python train.py --num_hidden_layers=11 --hidden_size=384 --num_attention_heads=3 --num_key_value_heads=1 --head_dim=128 --intermediate_size=1920 --vocab_size=4096 --hidden_act="gelu" --norm="layernorm" --norm_place="pre" --norm_eps=1e-06 --positions="rope" --rope_theta=10000.0 --rope_fraction=1.0 --qk_norm=false --attn_scale=0.0884 --bias="none" --tie_word_embeddings=true --parallel_block=true --init="normal" --init_std_qkv=0.0404 --init_std_o=0.00862 --init_std_up=0.0404 --init_std_down=0.00862 --optimizer="ademamix" --learning_rate=0.000279 --beta1=0.9 --weight_decay=0.78 --lr_head=0.00429 --warmup_steps=407 --schedule="wsd" --decay_fraction=1.0 --decay_shape="linear" --final_lr_fraction=0.0 --batch_tokens=[32768, 65536, 98304] --max_seq_len=768 --doc_mask=true --train_tokens=345600000 --max_steps=5589 --dataset="wikipedia_en"
Each number is 128 + 32 x the weight over the matrix's rms, rounded and kept within 0 to 255. Layers, rows and columns count from 0. Numbers have three digits each.

# layer 3 MLP down, 384x1920, rms 0.028, rows 212-279, columns 864-959
088128084100138145136126144094117124148082084158107109149166151166118100129093141071130109103080144103168108129151135170170161086122091146121114179117220182133094149106109151124137119109133154110145123107093206198116176185118142110165130181092142131118120132108132100124112085143087041188
118052083113169169130170162106141107107160097074202185114063108133078148132187092133165137105202172192131113159172141120162081136148062118098107153085145098127137180109073136136139166165157163136061117135139158170126151133157094162134157150170139157094154118107093144159150121136167091136
156143085129143129152121090133107144132117098149123163132143129155135063147069125127135109128116130174126144133110148157132067126108114107076136152091123160149182160125143082157103159080140110128126114132127111100148110088096069150131146100135110130136152099123119170155132119115152076104
113169109216197170121186153108092143141103105127115166141173116158093141127154184098156116143088179076135162215150102118180085111073119104104106160065163146112189139072213128172113189156129098121128103122102136191168126136123081103132138169155147127160180154101161151102125103099071089100
130092105083092091105141107138149082127125068151127127139143139092059116152088133089107120109190119169134102177131142109139158145085105073124036109160154162074124090157113112139143092112147185109142138163125113121109088148118136113076176121138110130061069141158124197075165074184173074095
124131144135154133165138077140139136177087154134121203121138190107100161126192117154103096148123118175149081172071091086110072178153118114139187167161163157168170133128097106076088127168122090175086101141107108126131088150135154073073090157134154047136108169114087153098089182164118134078
052149062100170031099131083114141122145072129089150085104132126161107143110165134131110132179119161127108094135116126124131127150105100111099162108120183160128147172088154148148152079141115131133138097150079124113151189124147116069120064117109129170147137182088098096100145091106188129089
128156124106122107086116160144149129117161126136075134101102179136136114111092139063163117138112088157135116110123145122126131118070124117145144159232105201055153129136186094153161117100161160137112149153142125173187134191122134115103046124135124142147147154126086120145079050123153118137
094118179079073132144153101103160120075112167111163119094128120098131135113158103223077093114115097089063111140063134097140130086144077052081125134200091123127118141125148133113104097092118089112098128131150149088113097100119161149092146185139106143094155113145136165054187156165138140114
153090112093160105181158142116158128111126127085111086135108158098114113144124171130114115139151145103111031125181091143071117142131136112128123119156121159063155086047095097137175145136145155135169063135075105122099164156137150167058087126194102078107133155184101077153142121215116146118
191085161095070100138180104104111170138149123098113144094110109143120137095122146065165132167126110151104100141107100102115126100094145118091074151110081127094130090073157185178148101136094136139154130169113123077175142151150137147113129197194128089090137067070156095120121146131140129121
139154071193116156151153126129129117155084099131094121153117089127086158127171093087105129152115137155186113136130131108141048168142118118134146150135089168105148134106095147073127132125087094102146137124135207145097074128137127134148127174113112131151122080177120153125166152089076164100
103154053118124145165149131093119183113099107125140105116138127145126136175096089112117135099110167074128164159177134132167116134118159104109095109085158153109144159083068155036086163103136128150117096095155130129117151157136106144087108119134158105181173202120137142103141133135088121148
166175166146137121156072185102104159123144168196153168132108123106076070094120132120186146115101191138136098122148142115114124147085189207115129084105097112158087115154132072202107120127140162117135150096141163183136136123084062131117103149149101098138127164174166111109097133125168125197
096110117137137146151121135084110117147155108112164175143135126201127142086118110108114133060130021158136132117151122079103139120237110121111122056137089132155085144086074081135147090181132147151151128114146113099097108119158160076089200139188152107061145173125133108134130134150120072105
155109135124139145084140154126170155182132103161139111124133105076124146150116158104189173158158092127141120143114158135122144155135142067110097126125066099105153116139132177100115186154089162136188118147092128174180147107141155073136149148104109113122171118112079111096122186127140182138
140111128072127114141140137101109183152122130126087199125105140154087150172121066073093147057073189081113156088155082079112144115096181166143179156176123080139096118174180122085130137171090114119141104134120125124052092170111106090171150144155150133126139182154138099075124108109121214138
132196122154144141162040103134133166149158181114129203149150108115116134197111105142171176115173149121153109066071144151105160145146128153113158145070146134147094131153218155155180137161140124128104122115059132077120141102075151086167125141205148150175072086128151153130161094103125149181
151159176128124114087134153155140100132120115130098152174160105133146143100141112137168130165169156129095140151128105128064119093148169128127078078178128111135129128152158131090108086131110102122176207093161130104119085094145199109179107105065051144148089109140096098177114140123131152118
088144123158094148165122065157134128141204141113181143132215191146119106184095060129142149177158129092127118118162076182135144172163106079134138151107159083127139135141216149170129109102102176240061085130146089166140153156142141163109152146150105162128141106115115129148103108139133128134
112121087167141106164132131124045127066136193138166156152087121142176129079152139173123180143091097077108164101109073103179099154173107138156140163127186136149110130174078118118089133097124107159165167093083105095089131104182131132178166118099180115153084094121110128120183150133178158205
115091167118127104149128158151022137118122152133091073082084111196131133117116194140036085087151142163120216085165103123159061156146151135178161113130127122132105064162196117139118107112132087102150062092171116164125104090066148107139135084130142163130053153080121115173114154081107135109
099158147114149146157076099163149140189103200116161202144076084078092147157107100094097131074072101142089168140088114103166127143112143169139142130135129171114114116105081117134113134126082138135085129168099139163104089151099128116094060172183068168116129136152124123123116087108132112180
125077109159157146145124131167112092142159122132063079137058119149107143123113105078114124145124097110107152152144201102133176045163013088106133130084107160116168162154118122122107117110153191118157153052133144120085099143112151093093163056187127165156137151099123171108099144086143108216
159170108125124086161152140111109140123108155127161110152067136147054180088162136112066132146130108101113114162158142156140122043101108101122108154105126082182177022140193113124087104117133120107127108105134153197205113128131150136176125119175159137134159141137127173123103125140130101118
127130149147055196050131096141158136103139080139132078075123175126168155142115148128120134110190102079169121163137120148002155122118152100136130116094171145052162205099135094110167118093113128095145030162136130149111142054117143096098131132188175119077139158096093147147096054170090159070
154177143122134157083139125099166173124117128118124111077045118118135134146137138115129175184138114142079173175120189130071155102097116095172130094090141118122183111212140145101054204096114165137170134169119091148120167133192082143187099122154175134124143094093127150140111155123069106098
056124144137162082171171181116115145148099105136185122091160126118083081124176135177120116128117106117126149113066123149157155142132082126144120147109156111091138166179142093144107138163141136108099057124130130079160073109152106093161070140116116151208120074147143190137139159174112102187
141110135109178148127134196075144149094118060121145107124103125127128058149140098050108153111149112077174104123089147160175156094102117076117105121114106084118135104140083174135149120120123116172089148132148121162100113136093122133140127091104112151129139158154138106176127092088112151073
124062083090170122144107136106140131146119124116124131172115105121170112121164135104113084123127159137116143139040122116081168094161118045117117100095098171157118136152097070166154148094084104012122142121186179091168151132121082163104172122169098144099102144093156139131113160153171164137
113157096137128136171080061125089110076085109106099123147102103158111134107118094102139122147199098143090101145150137167112176110120162071101084124165076090144100092162065102163147109149148156152121102135189108087108114106109145169147113158138144121103124136125140129158095051140165096109
113127132167129104162090075181101074173100130130108160152149099155169122135091065137112117127126151107098102116160140092114057148135162141143094128095111072091127124104187139160127151154105115139124172150158170167090124119120093098082097060198092191119079100109143094044093109111082199118
130155109091154133146124120128058154109176162164105107121152166185081152142104154094068110145134102110089150142130141096169118084134158127150129142125135155075125089131124194160109065091145165112093151096143153152163132075150089120120148150150108134129142059152175139079144112093154074147
100180154139127092049177181156073202108163112149185063150122159105139122090087161122126092072141114083106071102192150154101184071149137077104100122162143134138128155088133120187167094106150152117153152120099072127056141098166162146187195089162087096113108137172141096146087154102195112125
088103173148113148171151109085139138127100126114106097108173144106110080137114136146121097112094142121128105130094095195104164057077110188082110122183137133136134068153219138100134141066086117151134199116238172189123140121106122100187100083119216177101158100077078062063086149086120114114
246100168146187135138134154088073155087093127159079086117121159170144084130144092186108102114104129102149123188092115164110094140142157159139142060088151131175127139156158113125120101127065113137153090132206136105105144112134115113101200109122186068168153105121129142127153142173146159102
085180097130120123075153152122192131114120130129105125108142140079110118231151099100156181156174148158132103051136134157101173166162136160088122129138156204107064177147135087133166112153085127086089173145139096072081142130199090108139157111173066078115154145106158120133147108175074124145
088106166136098119170077064140109109115138140108123113049123140172059135150132133159096105097105132170086097167116188141116129120133128114154110148141106148127126124118100086123128114076134086129101033156118118101151145158094166140109129165187131131163140192135105133141136115108158103163
108091158074082107130123132160114130132111064073131130136067139130133150126118100110127149088175099082088138121137132078106078151167140106132172138132081185146028098055092108164115182066135104121116143129136111118113133114120134135145190108122109093124116183112108087184161166160103080112
119155114131132087132118172105147135120129114098127078170093097063070113144098088084123159144118114108085062091140127109159145118136138098143154125160117146168090090092148087118141113055197126125137132170090154118097138199160132162143107141095120109101105127119180120066116133030111129122
104132138085171142167086123124105155152073101108118140150096107086153060159151136131094092124133111144156172071122087145123099044120142128144061103115125162124136153113131125112128150143099133060153118157104163114200162154053144106164095072128068104063127124119140105169142157100157099143
170165101133190095124071119123099099081138154124141120123167107138174114086091145110103094115094177098188097125155135166107148119085188157182133129119095104107107148112178151123164148148194162140056100112151122172159117134147133149136148163143146151087107094152136103088146162099129143110
156096164124157104098109150102139065097115136061066108154109144139193135138113104196142175083163101154065128113136145158097153160129181190123133128118090112086084112190113088134104134123141130132155193149105066117058166123107097155092060099127105113122149147083197094187156135146165156162
055130185128151133157118140166200093063098170144175091140115183109133090120109117079197137152106161135098102120113057181117103095144116185115104152073030088146185160119115106090126099125079148112129121124084154164176159126101137139056191105085136115136129113191162126152099179090171132147
092123200094107151122104082220006104103155126049086225059073138193099119153133106103035171090175139087083134202080088141110045157154146078028146065166101136053078145093073084149117075093151095082207170153135086100107127195097202158166157109079179060131080190088079175202109124101107045066
182142180109098121148149145157060163163106133180118154170119102089136117185106118160110154132126103199109109085136115144111148119136155172124175169101073140127115119106152167075084112112101128185142111171121149177101134109131137124137107161191115151090114153089105121094155140138136094152
191149128130141145112166157100140094084160115078126176160112065145144115167093116093175142096142084084151063159108121126152077152108148125102164136067149142132104094092119120189144174102125101069165124136135132136109106090187107070114072127146126129132162184124105151067101111156187112081
155155191108076101125166122177052153135150151122095204145073114136110087110102101087079100128164054080086140158132106125131112116146138127139170158160099195105200094145195160099136131129101105132182140091221168106144054144099122169135179107129133139090134146148199108142141146098101149121
159131124140177107195167141121183078124124100117144120108115138174162143171168106115107121155123185085122198127092111123144098230062145123093125134144149147128185171156118098114136143128117122175076156101114183120127166142139080141195129132153083039119075091149080117158144161101118148126
123151169151126112111118159116126174148109099113131126124127103111095089133104145062111141133154126134121185111111102194178103097051149123173114181122157106145140128183156150160174104110164088161081015110115146144153085159086085153146038147108134107112137116163152082123127155147133114091
115135136118095153198179151173120079076188083147148121156096169104120152163139179108178151136120135162070112117108130101114150111098150074170151154135109126151148097172103145158149140143137093101099112086159140154162153181130157121133135118126138135104124107169174160140112127153167133127
102169109160097132177128192156126100185145111127177071148080117148105123144170083136157081114088132144175166192120129169090147165133086146163135084198151160151116157097114116106100169166125126114098087183154135137139097109063143091138132150099140129114163152178098119136186197128076166140
117100149130196107125122126159147121109118191129091122113137169140155138156080139163151100103170114088104174140159142157203110091114123061144135109150152122147134100117087121082100140100074089132161114090099157195072127159092111217084091075107128126133112157121178131113166120144073051139
087154133124120141072154132154127068152156159142064149066098100111154100102144107183090154130097127135138144120159113167133052127144131140093129125095109085115126168107149161105159134122138094080133071217169143139114128139117147083083079097096113113161175133119163163092078110162144104150
153157166133093186060138129155155122101185139164125096111170120100121161173083127142165108156138183141171166137165111076139113122126123130114184181170170100086141103159085127090197118093109129128140078160174087062101090094132101129137125049116136133112101172144169094158147162159181118108
148131152104126117128152107102144207139115146118118076118060118163098120139155140092113096192152087107160075139066116044133150092124175140162158112148133127128108079154101115122094122034145162137132175114165174092052095111162063074110119109052126159133113125089180105103130175137119117133
068122112178122118135186152135147121128154191149072113097162138083053105127083138156137143063093156109117153149163100150109130115131110127103210131128090161113143160082181154068121099048141131125127069099093159126114093135046155149092105134142107123162108097134129130162170122099106119082
118151156074110112106154149195142135146082087116112104104204120091100166149166097169143114075130135144068102102095183114097119104143080144139115092068095113152163107094125127193151112178152137102154175124093142151126036127132110094128129148140100167124155077134099174131076133063140126123
123205116110178190065189132102110181126101151141163097109115162117083092162138183179107172159182126142114113098169120115128104139110123094141086197077166119077125140100116166162076079127187194138110097136193079189082156068125166154158152147135120146123142091131089122110158100118154164130
113191118168107186151148099146078148154055144180146110075113085102161107099144111127093061070124090102166158069129093143140081074176081162135128105190118150142144124101154096095160120198107121152121067166162108106092076172107102115127137112131170176146176104149120038133110139203101183157
191171141085159132166130108143094143115143145168088166082155123167133159166100097056171181092195150113138161071125122097102086116151125107150087151201114119109107108135127094129101085121167125076112152136097160091136096053140148063156101118105123155096134158157118158112096157108123182124
125114107160146124132166139111124055153097136099143053131204095133177145128130093111140151132090122136128146114132077078128128209168101145098115124079139110148123132112124157129128107128142138123084158049104153163136121117093064139120079090158099150189151082128154144120081126127114180116
134117173141084130198093172048129117086110119139146107204069143105134093074129125152225149117163141098096209135156163104154140147130147086087102120156132139171163130148172079152200148105086116111083135122100122099151117141149119108177150108145134110088143111110159124106201150108121113181
085121142180125182200115080085109156117144093136139109116148133179151148162124153096112201098126143110111129136146067140128162094091134153183117129166119132170071064156145142136096096133133150132162185106055115116139115135107151102117147105123087105043132148146112129092165099149099158147
193153133125180142098159163157092134173156082117094119109106059097096132129048129077101114198066157156118115108087129132102153097077143122067148159136167092114129088070061130171135168123094134177093099131142138083107097122150077149135117114130136129106125073127095131107124117136076154162
162152146085112058182139099096174097095120111120125115121107125133145116121121135139143155129127136126104098135148131085134135116155146099147157125140129183118082121136099105136181173131067167166128146146076111052123170180152136128127103168083157142159168139102142127126126139081093150170
117177090163092117114087146067137120130127138146109157156182098170134114117142105133123137105136143177138151130139088082152124182184153098136130148104124114108145159125133076168124111225101103139122100137161088120117100122163062150158097132083122110078119111093080160130136133098138107121
121099128117168065111092088163134135161124155185131145165149134114118148151115085170154110128103076077148184146145180197160171077124107192127090140155102169143157145099136178126143108068179150130151155061164124159091096141123087140098105137156131162151114069176086110117122090158142062101